config = dict(
    n_layer=9,
    d_model=384,
    head_dim=64,
    vocab_size=2048,
    activation='swiglu',
    norm_place='pre',
    positions='learned+rope',
    rope_base=10000.0,
    lr=0.000629,
    decay_fraction=0.884,
    decay_shape='linear',
    train_tokens=364600000,
)
Each number is 128 + 32 x the weight over its row's rms, rounded and kept within 0 to 255. Layers, rows and columns count from 0. Numbers have three digits each. The size before them is the row's rms in percent of the matrix's.

# o: layer 4 attention output (transposed), 384x384, rms 0.048, rows 202-255,266-319,330-383, columns 336-383
# v: layer 4 attention value, 128x384, rms 0.0562, rows 75-127, columns 336-383
# gate: layer 4 MLP gate, 768x384, rms 0.0597, rows 0-13, columns 336-383
# up: layer 4 MLP up, 768x384, rms 0.059, rows 0-13, columns 336-383
# down: layer 4 MLP down (transposed), 768x384, rms 0.0501, rows 0-13, columns 336-383
o202 089:085081165105152121120123151183111109182092117149113140068165140119124183074060117126120123129152118095171112117139109148100103146144188138171136
o266 090:136145136117143145207126080091151130137073124150117121179115117129136061191143117195150136137098136131095160115149139128106165102088185074149185
o330 088:083080131135131159156110138092109058142112157074149106181142130152063157124152155128117084104167123197166124165194151110123154132067130058156143
v75 086:183123136148125121127212087159119184158150114118145098114128097107132114169163147098119146209136148094144135106080090106113130063179106135154132
o203 091:145105116090139117121129103131117123093112094157109131150118096094162147111084102144101182126173101139166162136214140095078116123094169107158073
o267 097:135137125192123103186199094111136141113106099138202096103129180145155155120165139155120097122119160131073149057138133130164102179076118179102102
o331 089:084157117156120094152143165161172138137162097105167154130086095155146160146161075122128125102117141210101166159023116138129123084145143145142097
v76 084:081176106133152130127154147096132095154117103135114165077190119057140116126093097140167139165112135135155062114089135171140144068095136104130154
o204 094:159144087164070142139100140190163123098150181067132119153120153147100174131118162107135128144149106151085123085059152152086128127138121164107139
o268 093:131115145162181174154178097068148106158149065168170084139145146168088127102099148149105052079078174196131163152136138129141133132110104190100093
o332 088:134088100135153121099139131120135118141098120125122083130110166115112129133113121138116081047120121090075137112107114117147147157097125101088078
v77 083:073143104147186085076157151103139113174114140155153136175172111130136119123081068131139190113135131141087110066123155082154177108071118108126112
o205 088:141126092071091163121145135165112099134142126081078202168149159118152155162177169061186129109094088105081122134060142100046133146135105116054086
o269 097:089137136105152194123199104091145129135071078198130139057127122171207116111124189130164069184121114153148131141069167067173171158169170145099109
o333 085:099155165115127104124132135148120121129044147071202106063067154166073228124115149131130082129121161184163138125135100144136069104105158129142090
v78 084:103131127182122073149185154144175116172109039101112115117073088142092215109137107157113116126111161118090150141133121140135113102084156098118101
o206 088:059115080115145156154102101099119067128090126195113166093114070175149157127150127115136137125205098018126113129087145103113143159112097109160153
o270 093:163172116118114180092137141145148131155091126131100161149098148069104121125097124096134175089109058161201123146128115172092158137139104175102118
o334 085:172141112137129119084104168108083139175053110116132137156146167146153119159073092176112069082124063152106126157194187139158186130124136144177111
v79 088:177103146172092136128227157106065087175166171108135136078095147134126128158109177095111095143135139159093072138174108130111087119076117160193123
o207 087:106117116114136158186157174139157092110080126132137114131171133158083109149161144155144155119137108123190158176162130126117162151130131124149149
o271 096:146160161103115168053160059122108180131136111090134208161161114138172173117128122124151120106105118120106140158105066106137144104135091162151173
o335 092:094144096168155102127138100112115045095158172114133142086121190117075160097092062126142139128135116132076114126114102109091164124098158109140073
v80 081:121121099100098132130139097141155113171150046124082139156169130128138095171130128156121143111118116109106114191125102193172124092130183118181199
o208 090:122105152160158097137115137091168167127140155156142133102100092123095117134134131094104117087172117131132085111101129121117105104116152086133137
o272 092:124105160174159112132146145149106106078112129134105105111134148146180103075106105165187095149147151046081092112141134116147108174087120166166098
o336 085:173122105130138058142128126199155160160140100084107144062110151080130152141114098137154126062165165111105136198049194086154138142153160153058163
v81 083:138177167114181139113183119127073143119118168059115091066133141103180178167139114204106126201133126174087137093094130129163089128129125136199136
o209 102:107067081140114147123087150118130193153142155154129094110139129099175083082140122103088162094143076145151128147180123137115057113105141144191098
o273 089:100120156167092110141126118084164088092104105166072129102112094166151067135067130123074106111129092100127133149141087131146131166192140085210141
o337 079:093122197088108122164099118087116101114135122173170144107148126152134087096168104093085139145146125078141128196115110152143193154145146104072152
v82 083:150151080120115172111172169139156147130133095119082120092141107125116163117130104091131183068106179067104100147131087085113131184097118141104104
o210 089:101148128081140120128169095158170111138122199140057132140143171130131156133062114145213121115027162161123171115131204171118173109104132152144168
o274 091:124116132142131064108171093162146169137122120142094115135121100180082164188120096143105113150148135100176137179135124077168108092116168142148116
o338 088:099080157138154119160125158095122092094180143146175121108116203080139152147093130095172109159102149146176134125178111095118097151089125109114088
v83 086:127138138169107137122127114174084119096209096109154126122176138128067122078118142152104139205111144175118156154105151078111157079081158039217180
o211 096:108087184068140093153165148055126107160083051129123096146122123155132156096100095143175137136109087137140050150083078100171109151152146098159132
o275 084:196144001103105115106129164120181117098091124148103123179103115157157182145153172161132123115203135131116156136148176152141090132141080148144126
o339 089:151134151112096070176066079136159146102099151147150086176104113193168128125123168117122104114152111121110153203221159083050125147113084175085108
v84 084:093160165188098184099171095112151148168137105144152080147093113121155124152104121073055102095096092107102130126150168174096179143201147133195156
o212 092:121082075131140106160070108139156138122135113144146159097104051185129110110166134086111172141163141062095169073077119136119134069111078129102116
o276 095:154135064151139161132085155160129151113163151124099157174105237122146111134110080143097138107143119141163155098136193114101162128086136132125122
o340 087:148126088154132145161146104124157173105151118167092135168139155102107170157136167170142110134134099185200141157246136111123068089204115134112125
v85 086:096102176137173155151173188134111143154131131131127124094085097143116117131096097155156084148087053112129065091089127118119198168163094077163175
o213 097:154215165114137144146152132172102117118120159117056095179190181156096162144172103073154119184150200113098220179135188177149159107149100209147135
o277 095:188146180128088114082117129072163168115123137085110105134118147179181135120133160128103095105134134121127162131091158096134121126098147142082125
o341 087:107117065112182163118119109112103105086168136077107098136085119090180134136125106147162063106129093095106181133223129087120064149140107132137134
v86 083:195080107120144061097166097167122148079088160141164076128145120119139130081104129130128155217149151186090119100111197099145082160095171132132171
o214 096:037143082072100142112147168109110068107186086105103172140114126124118089146092138121089079094106135100135159111131124087066129157156104151111077
o278 091:206147130156127148077116162159197162146148067114153077196097176072137100090160082091148110114119150133193129176199110150155133101164143127077146
o342 088:159180158203124131115093115095140132175078112107150112212114098159146114083098161141138166182132103128134083109062131151123128053162147096122136
v87 083:104145116121105089094169131186073147072167097123115165120157104141116165114130167137074199131159175097164106109071136085062185176191120102139150
o215 089:126149106152113111127138126085184069096117098152139092170098125065134135181185132049105146132112103159087110180110136122131047077159134111145169
o279 093:106038089045128070127122142129130185136140170115047091142128211144136092088131101147183174132162131180123146107139062153148162137092113168181137
o343 087:113116110136134129065112120125119182130080147154107158110146183149116129173066112167111145165097214135058162110156123127109141126088191150121079
v88 082:145082098095170145171130105093121191221124094102177053080110140086100154168149149122164107116074199186148133064106107142147134162132084216140147
o216 090:104092138130114096195092187093118077096105161089103102161130046098134136090176107110067135041196065116127166115106162115135117144118130174128150
o280 087:096147103125073109126144188129099126154139125163188155118112114149056137118098121091119129157147138180079055173126070129101086098183186131138148
o344 084:193138198119178170053132114104131175124148093140141152106149180102120159113090127111183206174136181090079173129146130143123164148094111121117128
v89 081:128155108159143118141181114102170108124087075172166123160110144144133138122141192113192126125137112109150134111126178164141122124141123150097087
o217 088:116120173095094128102192147195111094112107172130082112151141155144129140113105133170100110165176121104233199121133130113168100189141100141113197
o281 089:139170177114140190119130098066112142153135115071145122091117131140128151146173152144163140173142102113160124150125121096131172155136127162096108
o345 084:139112149093162114135104063125139046143105118104187129129107125129138108118089141131124076091105146106057156114145057099146136128136183079208149
v90 083:115178127127098080162129043066175123119106152150157137142164056089111180116149122118100168110113111132124154125112130140110168126137103051146145
o218 095:143092145138194108086110107224146188210175134133116149071134143181121128096057106163118129200103139152135171099130112161164149130121178132147069
o282 093:124158171120104120145160109137133200084148140172068110142148116101135122162162169124125089080111151077123154144133137073070113155123136102104093
o346 082:123170075124136180167110136127072095100102147085107085169162042234145130188172143073132102140135160133103135156088142103110102181151102113100136
v91 085:082097113081127118100125206142199135088152124105097136155148131102086132148170180121131175070152142154121100155108102117114109184110093135090098
o219 099:201116103170119107152132125105141088103110098130137136144139094134142178101073154130173142182112191093082160118162163164143120161092085082132133
o283 092:116104085092133141160095146146123140091166103133120132109091104106140176137092129114077192127188115105183139121101117150063105092101100111100124
o347 088:127103098148157162088152104095128098137209137172169120130126116109139145150206095112073089164141189128142131149134085171084104152123116125089103
v92 082:133120117176147086108132133145109170068182112102099139123163173126097114191148149091062114158153140135105063134125128133170131115130143178169138
o220 095:121189170076126128143167102111158107160102158111117108157108163171149186167109102122158081169089179116142132110101141079138142098110148151090157
o284 091:154119157134161085034111132111128113109159139082204168122121102095056156121139155110150187216125129099188207122098101134086115100139078114099128
o348 084:148102105133141105090123096164166151139150136120090168080167123146110194120098081150148149138175078106062111098152133129099164119100106178114187
v93 089:139155127084133177143179118119060134095181140108180120103127161122140159148124110208054106144111102113072098135118139148139163107184160111138136
o221 087:119178132117075202085152085106125196110129104116122136128114155140084092127110124127138148133044170125134123129183165078113193129133125124147078
o285 092:146100131110132093079131135130132174201122151080144164100114092151142130129161179160113094128130150148149104135152128096157099195114076131130144
o349 092:057133131119162088160112160111101086127167065160149120108117107154093166119097138098118188118152150166168151128145058105132099099098126122129110
v94 087:084086096096152102194135108089057139054082097098140134140123147125126080132153150079135156152175132114130075144143086129122177105140181097082160
o222 082:218128079173103148091123105137175123134087106121100110172133164095136141141081083136147145141109113162086109118119079077133122125168110148179136
o286 086:109105182107116137139088139107154152167076070095088113125077112139135114172146096154137153088099106165163108183174137076125174145129122147159138
o350 096:125138211122144135181142165065142077123093150102160106112103086093066152105141130134102130158143084127155124119157149118133145146108114071164106
v95 086:137091067099082129172141145072135145067092093160111106120123177159144144125123184131152148159132169109162135085105140163121092142098147159053133
o223 094:117160150143146064108131087164139159095151168124185143167081032037144188138105114102112161135132076169169081090136097052086153133102146124117125
o287 091:170155150127127093113166092142182090104175114161117103161112154141150114123183134148145201105121132175148117094165094143124158132139126137146154
o351 093:103166199122200164146123154112155148124144190119094128165125150134099092101104076202158128105095165178098175145058212162104078035079099099120138
v96 084:148109138175171151169155088197093109094126140106181165138171168132182104125156079159116128124104142119144089152140089050119102190126105119146109
o224 087:160181078100123118102104132089133125135129145096129095105115212144147139105100177121089117130140186129152183119133162145207153103186210142136135
o288 097:127142153092074137129093151113092129162115112084132157138097081157140127148134111172107113151149133123165104135124060155091125090156128083217150
o352 083:121164169119143105156115155089112073138051131136107142134166086167126144163136065183072133123097120134132105158150123151101172100105147148066083
v97 080:112076085071143084109167149082145165109196111088114169146177118173158145186102127118130158158102139118144102125136175128120115074078101112131073
o225 085:212094146154148054100133116126126128127113108129162073111090069125118119105131155103141087147170115181158100061112106128104060113126134088165151
o289 097:138125052086102150101107129177158102131121125164093124131118100127132122140065158094138137151142126106165175054155152091121163144171143165112147
o353 079:162157104142110163188106061157117171142128144101116117148094102146118042171129160118176120146117077109087089135067070135066108153090084083179147
v98 086:133153197115106127167138118147141142153165111163094112091119143153157080194111157188150081100083134119099101076114122150196201157047101166123112
o226 092:142128133152192079123123131139117106149152146058213083146144131129084174122115122091129106151142091139122102104134191183114152066156190121156098
o290 090:150190128130185130141146093136145148103151111070095113103162200138169090120165158107172138151072130122116110165132125116129162123059155153133089
o354 089:125111088126097168176090167081123090119114132183086142068184199087125118129134077109138161121075176173157145125196084118209196085151179129144123
v99 082:137142148137118134129104128083133073193141182143103134088111166159109097143148127136105115056180119124148102157145115165144100072101105109160156
o227 090:119137155142117138124125142128140110108187118117145124169135093081115148118112115147160129112077114173165122173198147113114136178152121115107126
o291 088:109144191135153160095079090087104123084066127089190094133139134123112191112092139082139138174108130163163098189169122137186131101130193119115125
o355 088:158148125136086142093129084105132164139169101176158116150108226118145084107098179157141140151106138166152123144153063133142124117084088140115170
v100 083:172104150085081054109090107147128146188113202142116172131087119140092153120125119132140128133111140182168098167136154143122096140103162121168139
o228 089:124131031167159153138141107151164153106187077102135166142206113135140120112148114150108117191133121114156139090171125133111126222135056124098137
o292 095:124149175135112188126121121142146147106087105159092120130190115097142138135094093138189185065096020141147081192163155076147147163141163109125175
o356 086:087132134111122085113117137076125078158096129095155142135094101155148091112118104139116126112145148153072162159041138143142159079152137104125125
v101 083:136158146148177137156135115126194146122126131119104168156082106187169139163119127135143178173071138108124068124086120120217107124114084036150100
o229 091:119106108148103160109129128137075120126108150093154114112193169118081128122147151116127180076162107103092118107141157161145061140178185166163187
o293 092:156080131088136138060115149077195113169098143125154177157087133197110126142163141058187094167083149113150165125114116095105173100149105114120126
o357 086:169101107073112163153153141074109081113133128098123103118084111154132117134132144116059140165137081121125138128186113127149119141172129075080123
v102 081:115143148210134096103089164141095063117139157114133133129113130090139125117114189087175149106105064095177126162109114111121090156128139171131123
o230 082:170082136128139132117184147111108167129117115123166115089109119082061090082130141146122132163111150107150167099135083113121113163092106103101094
o294 087:143143118142135135092083127165070119210146164099184171125142143164164082080144107145054127135071206033104118055104138064106120144101056119097139
o358 092:074105089102129124081090090195205101154120172124146160109116132091195203129159066167098107117127126147121156131172135120140126089167134152122174
v103 081:122073149107131187089135096148135069128167110152118148128118133102054137083105113120159100158112094072154135137153110110114117112149152195147155
o231 081:101148083115122108224134161090113062146098104075132141139131110089129140117129091154104151063111187132108120113080184161070155123126123110070119
o295 085:147153151121146110075145134138150109084158147094184133091074163154102173119072129138159092175145091118085150114148170119187095096098179084080133
o359 087:163126152135165097110150111187151164187096169132151187139170159127165149103119129095136083178172154133146098161043120123101123100149209091152107
v104 086:153119109133104156071147151135152115131094120131103135142102096149108113110116107115072057171075180109126100064136156103179121128111070070125120
o232 094:138119111131180121154082174159133181150117130159207107067110137142107117098083135130128151105164129177141163111137105143069113152080094125117086
o296 092:071139115174137131139178132158089130125119113135125114082159098094095106111132094151041078127104100105112128118048165154092124136145103169125120
o360 086:093094125164102193155120155177169119103106095089108072104156119131159095165161096142137105202109073148104072081086155140003155120155100072134100
v105 085:147149097104112110162105142113112174075115108108132097158117123132151127098073147164094107166140180119166127101161137159152156132133048164087129
o233 087:134084082104041113156065141096155111112115137111094139107133132090149111127208140096127124065101165110115121149070171099088099104127116111121175
o297 088:137104105123165112121108153129122132145129156091096133090119142128075079121147171155182088121156110130165156127161099195095139106108135125163117
o361 089:123151177112131130080124083085127169108177152129150127114130159122140128110086104122076141133181140088139133100164110156131152149087192131149107
v106 085:107104185081124103178097097174102094058116089116128129088144147165148174077120177094126119165191119170111065133127156179170148159127070094112068
o234 092:181154177125139136082171162178149169167104145148191079091135173122088136115097107152107186159087199144169128164122157098175139086134144110096137
o298 090:086148104071092113187108128114064151182149174096104137085147066109101121170128107155107120077161097076096151108158163090087120191137096117145177
o362 090:110203087113055100171127135096059127176135130096080182156122150090153063075123147131123087084117157053135086085100118073186124118156143150112131
v107 079:131131091144133084108105113080112122156150116107177178094086171144140162090165019142193153134161158115062137118143179123075141120095194169070115
o235 086:080147124094107171194185087157125074146107168071078151151117084166140139157097174195207070080086163151089120121083157110132174182158093114136178
o299 089:198091149111160120116082130079168151146144141169153122162094152108135103099153153125171122124089090122135150121111123188188115073136139088054172
o363 080:113097129113124114103026137110147196096145080143121111102135067120157104117156146051161179115094081023122146146095079101196119172144131116081123
v108 085:144123126154120152109177108119084152098167136092138190116187118144187126150096108078161117063087150113168166125139107162111087085104116134158146
o236 084:143179148149107089094133056157116152140110108136144092140124153135084130169116143157119082143154107130080127094185080122139120110133185134148185
o300 083:107155111133088151129129140140159076125134130076130154146130126097121155149097096135089118105138146170119179137157144199148189072122072091134081
o364 093:156136138136123171149132143033105081131162083116134174162102093146121137084133134133127096128074178154123166100170110099097138165103092149091109
v109 083:084114096145078161156196149132169121088125106111164081084164070148120126136172133133153170141177135114185187139076110096082158112120106162161140
o237 087:126164176100103156103153091135160182162121090144164103206149187124164151143078105174153113166066105123098077139124136122142164143141153097096136
o301 087:112093076132111122106115105166126135144182137127177120113099073083117121171134171068104145124112153120167121148126120083178069127136040160120038
o365 090:157124156155093126114168132148084173105112117089155210136119134118063138128187104116083088106164120099202152093083116125126096120124157134147136
v110 084:090092080129139114098120100161181117098135124102115108203079043092096105106147086127117131081089094194088139152154159106130127136156068116163100
o238 092:131112113075117111138100157140163152115083145164117164099103172154098141090136162107136144140102165105069138078070155144165175106110165154138145
o302 095:152128106130131100092190167186153140115131163108168107119214155081110135205147157098159139156074158162132116150124124150034135170160145145124126
o366 089:092149176156052099084076179129117163135161107045089166108110154127113133137117154096139166165128163144133046103133147137073147136115098148108143
v111 081:131100107114150056139077069119197156092197117076130126127107116111152144104125095094078174148128093108155129068117125193116145144113128161159059
o239 099:090154127135083144191142145142121125130136170113157127073130154072137087150191067110145121119093161141096153164106146072075102139150119123128124
o303 087:118122120116128078070127148089073090139089113144156138164150131137092139087105142108101140105117164110138118092089089203118108091081155151113167
o367 083:159147160181132164084098096135114216145084164188094138114106125162154138099105186128115110106135147071193094091119116145127132127136132223137103
v112 085:100165083118111129175096061145053060107186141067104138123164097126067081083130119126179124141173114089090089205140131145100151118136076106137159
o240 093:191113134188188111105158124142152120098093169168110090110130117109099091090108131123154126127164180136148159132105044110126096144108119204126093
o304 096:163108131153070140097155124160096128146148169090072106118194122170141215176114092136216179120089097110138147153138147146128164164164133106140156
o368 088:096139177133071114117176139128130114163142157123137145130148096105131170123110124111070089174143144158117141141116134054169142140131138157117100
v113 086:142167106102134139141159130177039122116115131096130179110088132144135094114135150095114126069137142119098145089143116165138125117179144163136087
o241 090:115163148147151091157099160115140175193092099217192129085105126121151084131160126139110143142105069172113165165174086143147095087133127094133065
o305 090:137062136139123094152032135172133146139119149120135077086144127092121115165130117145139167135147144169133136174183135136073128125134142082172130
o369 087:114146174064117097092115100139135099127131129081144083145129137103161112124069072125088115190154128112103121172139136141133178061096184102098082
v114 087:103154100110081138123181131153157172146106146124132117123169140125146117116109110101092169142179155144119113120099071047128078168140126096128085
o242 094:165189162131143113094131082096112121076143138088181118213121142068102157132106120143198166154153112162175078154199200102124166127120120115152117
o306 096:164160120131146108089114143134104125133104156098174101120154108130139166143175123146065086139108118114116162152135158139140122104138096167160126
o370 087:139133187189143120160158138116164119129138129132156085049061132191159099123125107095100126117088111120110140153053141126117123116103140165069161
v115 081:115123115166125119117085071144182158108083159126143123166095156139151132161125076078123091190118163117115109152076110165146168152121078154152142
o243 090:141096129113082091161129181056098140110184097146135154107115082131174167126153144116077139091129122138170179121103152110091073142134098106080116
o307 088:118179078137162093114112094128159123113165147147153160124110099160154170191134158173092066151156176119155099130074140110119099158128111171158146
o371 087:122178139128197079037091158140100213121134106136146133143117151141184092125168161186127135186079120069127101127098088156102067139133096164155071
v116 083:133068090048119148141096108140152080091166115136106170135136121089172168148086134148170093079109141193091140166159107092165175120160095147120114
o244 090:114122127145123166126122141106137207148123090169125162063144146114121158092146125135102178112140139159155151099186053131155075131156105157172141
o308 096:085117121191161136184119126148088153154115070103159070152126104155156118170078114121163139068134082085172069165158186068124120180162181107178127
o372 084:105100117196120112199109116143083071159113097142142091139137138110118114089096099113043114179176143120141134143108148072107086100116093095127149
v117 086:147131123107156069133115141071121168228110171131119119161170133122055167159094184094106100116079151162125105113149129170127191152150095177146136
o245 090:179128153100081084168096162150112171071164096129154180082120118192065133127145145098157112183190133144112170134111079144121076181128101075094069
o309 096:214178056142106222120132104160147177142174110125076075199119137119146114100087127119080084080131067117151095161129159085085132125135134166110139
o373 088:123208084153121114133144152146103128125166150131134078104081106092148131134135142180104145121122079087142072144157110177094062123111154148136127
v118 085:148154165142139136111213147131149171174169139087103095120101159124140090176090137143121144146142166102179134090076115100107096182095123212111110
o246 088:124093115112074115139111114108062122102151142058117142142175105114099135094133165109149103129135145165132072162166165101141144126110136086112147
o310 097:169077122114155104092153161077132094101104072108132094072099141124133113125137143111161132130115099130146093139115118200188151069132179160068156
o374 084:144115174112192113050126099113062132101139115168126098088108082093061165135112134107123158119164081102090183135129207172143156099113183154144115
v119 080:170135161164127100094165144102121158164123108080130082110069169116094082147148166126074108082124118106157193097090133144084137084161164094150166
o247 088:124120111033140134162106179173114044117141200125086132168114074100142119131129121107100116093148052174125084134088120134059155154106127114121104
o311 090:142089159083111112100159145092130108131125108149085106115074147133145118125096101121141138189193176163117109117068108201168164127134209107141164
o375 085:176112122128124111108137112188158157093093181104115116102114206108182148093054091118197117142135108160156151142204077176129142083152160093116123
v120 083:119125121123183153060096116112144089134121141117134131174145145085158100100179158105136125166141182132159154088102180095165091103167106093113164
o248 084:099112091139145201159132126118118154097078080141055167201076074120162136133111138100154163122121109064114085110097126185139128152159082153119189
o312 092:162110113088159188111115144104142220123135104144164133091104155088093162191133128205184174165112079135125147120158175096143170131130101086116120
o376 089:121129122104111042129055156088142078137156172126148113110166111114146109116141087136147078126178083144153120040057125139132147129123143100147146
v121 083:043142175169130128118152115099099040117152125063112154097153123184142083081098165111115143108119155147123114148119163142179130111119056112077159
o249 090:200147076132107126112113156129139192107148165176152154092119177076139133148111122116093125119147159166173198045140101163063099145121119127103065
o313 092:120087189138133134100154109127137171149131196141092101135154156126193152128201060174168090203158158087121131129068108092133145098163154125103147
o377 088:112114177136174146113117055145028057176120128126078112155113083086110142146145119131120074142148168192111110134118175138128138127157108075114106
v122 085:144164196132106110089090076162099103143121155162090136068093110165077156121128109197137089093090162130126116085118103141124095159173086116122116
o250 092:148152126110168186134158142120128108149161131142140165137158113117065103156131086106132163148151133102131127126170127108096133140164080109172113
o314 088:138107119131085164066104139168131103118114095139164177158157155100135175105084112106148161136121089195085167108186100079150064134110111132123150
o378 091:140124114119107133143093158185157168105088161102084135207066177106171100127120150097151155099097095130138151179082114102113111094155164127091128
v123 081:079173161094095189123165114152059114122083116129138090124077125144147111103142112152133126142080137164171147117121084137186081093138129124109114
o251 098:137091141170125054109128114137119142133140048116167125139158120195127130119121172112173127174133159121106137138060161165147133196122150093119145
o315 090:147155166137144113134056106073115165087126154124123148096109119132124110149166149154104119096134099117139127135127097147104107114095097194136116
o379 081:132182173046115109182096074144162164128155082181114142135111135185130132140172147146104155086167144147154175113181106116158077134124131115137122
v124 088:097111145160055138153150203148110121124165167200125109139094153085072140154120243152189132120169112103102101129136175103164087155142116185106089
o252 098:128061176097217139063136088065178094196129099105127110088184150128087128105117091102114142138154128151196108085181126127073189051152145159169112
o316 095:102131106190084111190165169120150093105188136145144090144130127112161039159054112130092124127132114069086221079154138108156112132118095115177155
o380 087:106153078149147110207155137162097091141150112108098145096132133157140089152165160138156190131111102161113081117105059117172115067135176085147116
v125 084:167115192130138162123165120162158144119167125123113109154076139155174090150150136147123089147172125100119123155144113107093170168147198138159137
o253 089:071081153090082113168158157074130079133126080084100110176145121110162131118148120119105160096072116146126132152122087149164105099113120108108148
o317 088:142129108065123118115083126191132161136121203126137129144126125104143128167129165139140141095203181119135162106103098100110069143123103123166191
o381 091:175169152152098130093191123166092167119121121141117146121177184122138100133179141095158111123135132129113121075133140127084167145106134112130130
v126 080:155134153154137091112137109123144079179202135139140157123102142117148110117102179089126102177095086071118107156168135174098131136138131072109166
o254 092:137118165158157099170176157113154154124096104142094108113108131154087085178195145154076129114090161145178138150070102137119135153112118178113073
o318 088:141135125125117119109204039123127111116091164097100091144190110191098135158112145186110176083138181128107049096084117084181070088114146171181178
o382 084:082115175107175186083192082128141109128188105161171100122108159083106170088096126159146135157109111140163153161161120089107141147102215131101130
v127 076:087177120101143130147172174134162168189063092204119167167073172147134124068135098141161120151147094110098095123117132179098165119098192157125147
o255 088:148162172148153137082136102103134127128189170173136155129186117155105131136125153156119115157106177148183125152167190155115134142087149117113155
o319 089:113144074157120146087114075142083126134096141099180148146131095114060088162139167099053155096116126141092109111135088156121115113077127202091078
o383 082:146070103061037125051119112162126171111144189103153128107120140058088134093162107147098129140129088119179154119148101095161104157109138158127142
gate0 109:097167095075085135165131170129139138173133154147129148137109121188072121167149144174174112180151147132100150164145090155103114108139083171093177
up0 103:128122111172137164099145140124153117156131127084115097140082129160109081175105183080103167121126146169076143108099157132110071189101108153100185
down0 104:142131059134197110102097178117133108079103115166049084130081090138124112174148104097170194137072093114131136140117125091115107085084169133141156
gate1 098:121139079092165077182122163121107119117095131145096178114151150137025102097090128157115091113119139156129136088088145159125160101046107104137095
up1 102:115152131078153103108127135099128130132161113159115134173109135192153152207156072156127119088126113104146139080148104143160111155092119075123147
down1 102:136115058180103072119129162149103137194204138166108054122124096119140153101175110131114137121171162121150152083121124024170108150109134112182153
gate2 102:108120136163113109159121124108128138155045152111137087157174174125042050154127060140158115133121125110123132184098146153129159203118203133092111
up2 101:120171107138122161110125136153129153080095106106091113096098088107154131119079184175116156101123121093214121112088147113119145073124115194122174
down2 102:110102109169144126143154072137180125134131074079153112078117149127073109157134099112122017098178086111114112146138146140119157088078100147100172
gate3 094:112088156102106078088126171087088086096123118087131134105096101118076146120099113131134108096130135113155137075170147096083088075166178093079060
up3 097:065151094136206112142143106137132167131106149138162165124127153105102137111187093099083143181127120104146171080166145202122144120095131082140144
down3 098:074149086087117157147196106141170129177129154113143156119119161165145089116095153053147126107116123098134067133153130105119140105138128131174161
gate4 097:124111095102091159159096163142109151148086115122206138117102197099088174071132148080102120131115123157141134158114093085101112138134100220162091
up4 100:161145125188134144092120163095072164129136158193106175140072132181046141119131146096137101146119077092088123144110167093072129105103147137102156
down4 100:115141197126116111131086096087114120162152091089138126089112159110104145098080104197113093130062124161119135184161160104109140126133162146127161
gate5 106:128136148156085073096142150154118160123164140176166144131121191098182060121126164088150090154154146159195091098190124135128074107083150146132160
up5 103:138115170138132125086094098136111141093161124134132106143079097140097174096125167146110084140152087147130127054187132161169124102114113122166133
down5 102:150103129137127164111095149164136152107123179119168075154126132064165166147147110142081158128102103107085116152178093129128114084142113146137117
gate6 106:093153087130110081173102138180106164154104154118153142148117156112048086129178118084109137145134126097165102099133175155126132171099157106178093
up6 101:116164118085124089142142128139074100079168142089127136156169160175151219152110202113122071183185120221146163091092146143178066161119138166146109
down6 103:180094178102119135096154135143134067165143148129089199104175114149127134150104159105145103146116136147131099113057131200200166039132098049092152
gate7 096:138158174136081140096105116179144147116089113174081133160127135129119082074155125140227148127148155128106125158116140111129187064159113058153137
up7 095:093125168141129103101096132090139102102132128210087152158141124151115177151144138179132103166115153097109101135113125094117147090165192143143166
down7 097:183081102073082115072064120115120134162149142091150106090147145085172153134084140116181126101148104159139112137162134152144094071175151113112136
gate8 102:168144090114170130100113172132142140104144138093097136144141153101107114118115090148168101064121113105072109123143167183101153169164154086105093
up8 102:127145096105115160179129172184085182158158098165106133148148132146152133125154096194148125139119139182135077104145067169174143138117084106108166
down8 102:145122208087087081077165123110159093166105141135105137108142098173166114025110149167098092186109138147163197162137095148143093108117107176143122
gate9 102:101173105130138064135146132111114142107137074134162178076204172152130108156156143160183090116128218111116164139120119168098117151160145147162101
up9 102:093061123153158188191158146164085144130105127160172112126173164057160159139137101189156168123077151129141103086127207173203123163128099153113135
down9 103:179168090052183187138134101120150126173148151081139109147122079121150066142145171066114057164125145150116170120065050139137120087156145161086165
gate10 103:125144086131126179174040131135139095079092174136139184159144107150139134126120086188160064113107165124128155145100169085122127102108139140144099
up10 105:211167131170103172158158086163086166127169117166140087093076115108136135162141149142111105175144098153082167093094097247142125126112083068151128
down10 105:095123118125124137171115075122116130089165153156113124129098178150093094132138187084165136071099147050139204108173170152199171110151157161098141
gate11 096:121182152161164086140202142080156150117119142117083178137097068178103107164114106178132152170124147143131144129148119109106106114110154213178097
up11 098:101141115104151127162110108065149142076157157109154142149107092158058133071181143108124123107184094121079122149094168088099140105141115076155160
down11 095:095135125155160068198116072132141170069137161141110080163149113132096132136139131143115130152133111121101139101135179137066155085187136095226085
gate12 094:156100064159143111114118120180101106181150112110124167111125053131137124141171124208130189127086129125126111056106056169172159075073074194159112
up12 093:146182145185176163069071102119107115117119124136109099118153166106200159112146137165171111083114118183205171046090146124168131121131097149077182
down12 095:123140179121130130162105122136153150160158156098142081187115187177135114171197129105053116118107134091109143134146146125099146086126142162155111
gate13 102:150147077177110115161187127136102119093152086149119163148139102117049095072105118113098116119158126102144117125139127140120095132158106162096142
up13 100:158170140136087094175081147118177101146098143148164158113130086099137164147078141145089112026143153189165118089162141186079087141182128155128186
down13 098:123130094127120144074120118129095125193171122120133099134149140134167139080057135071133103110081137133148138135142110106133094125136082113114138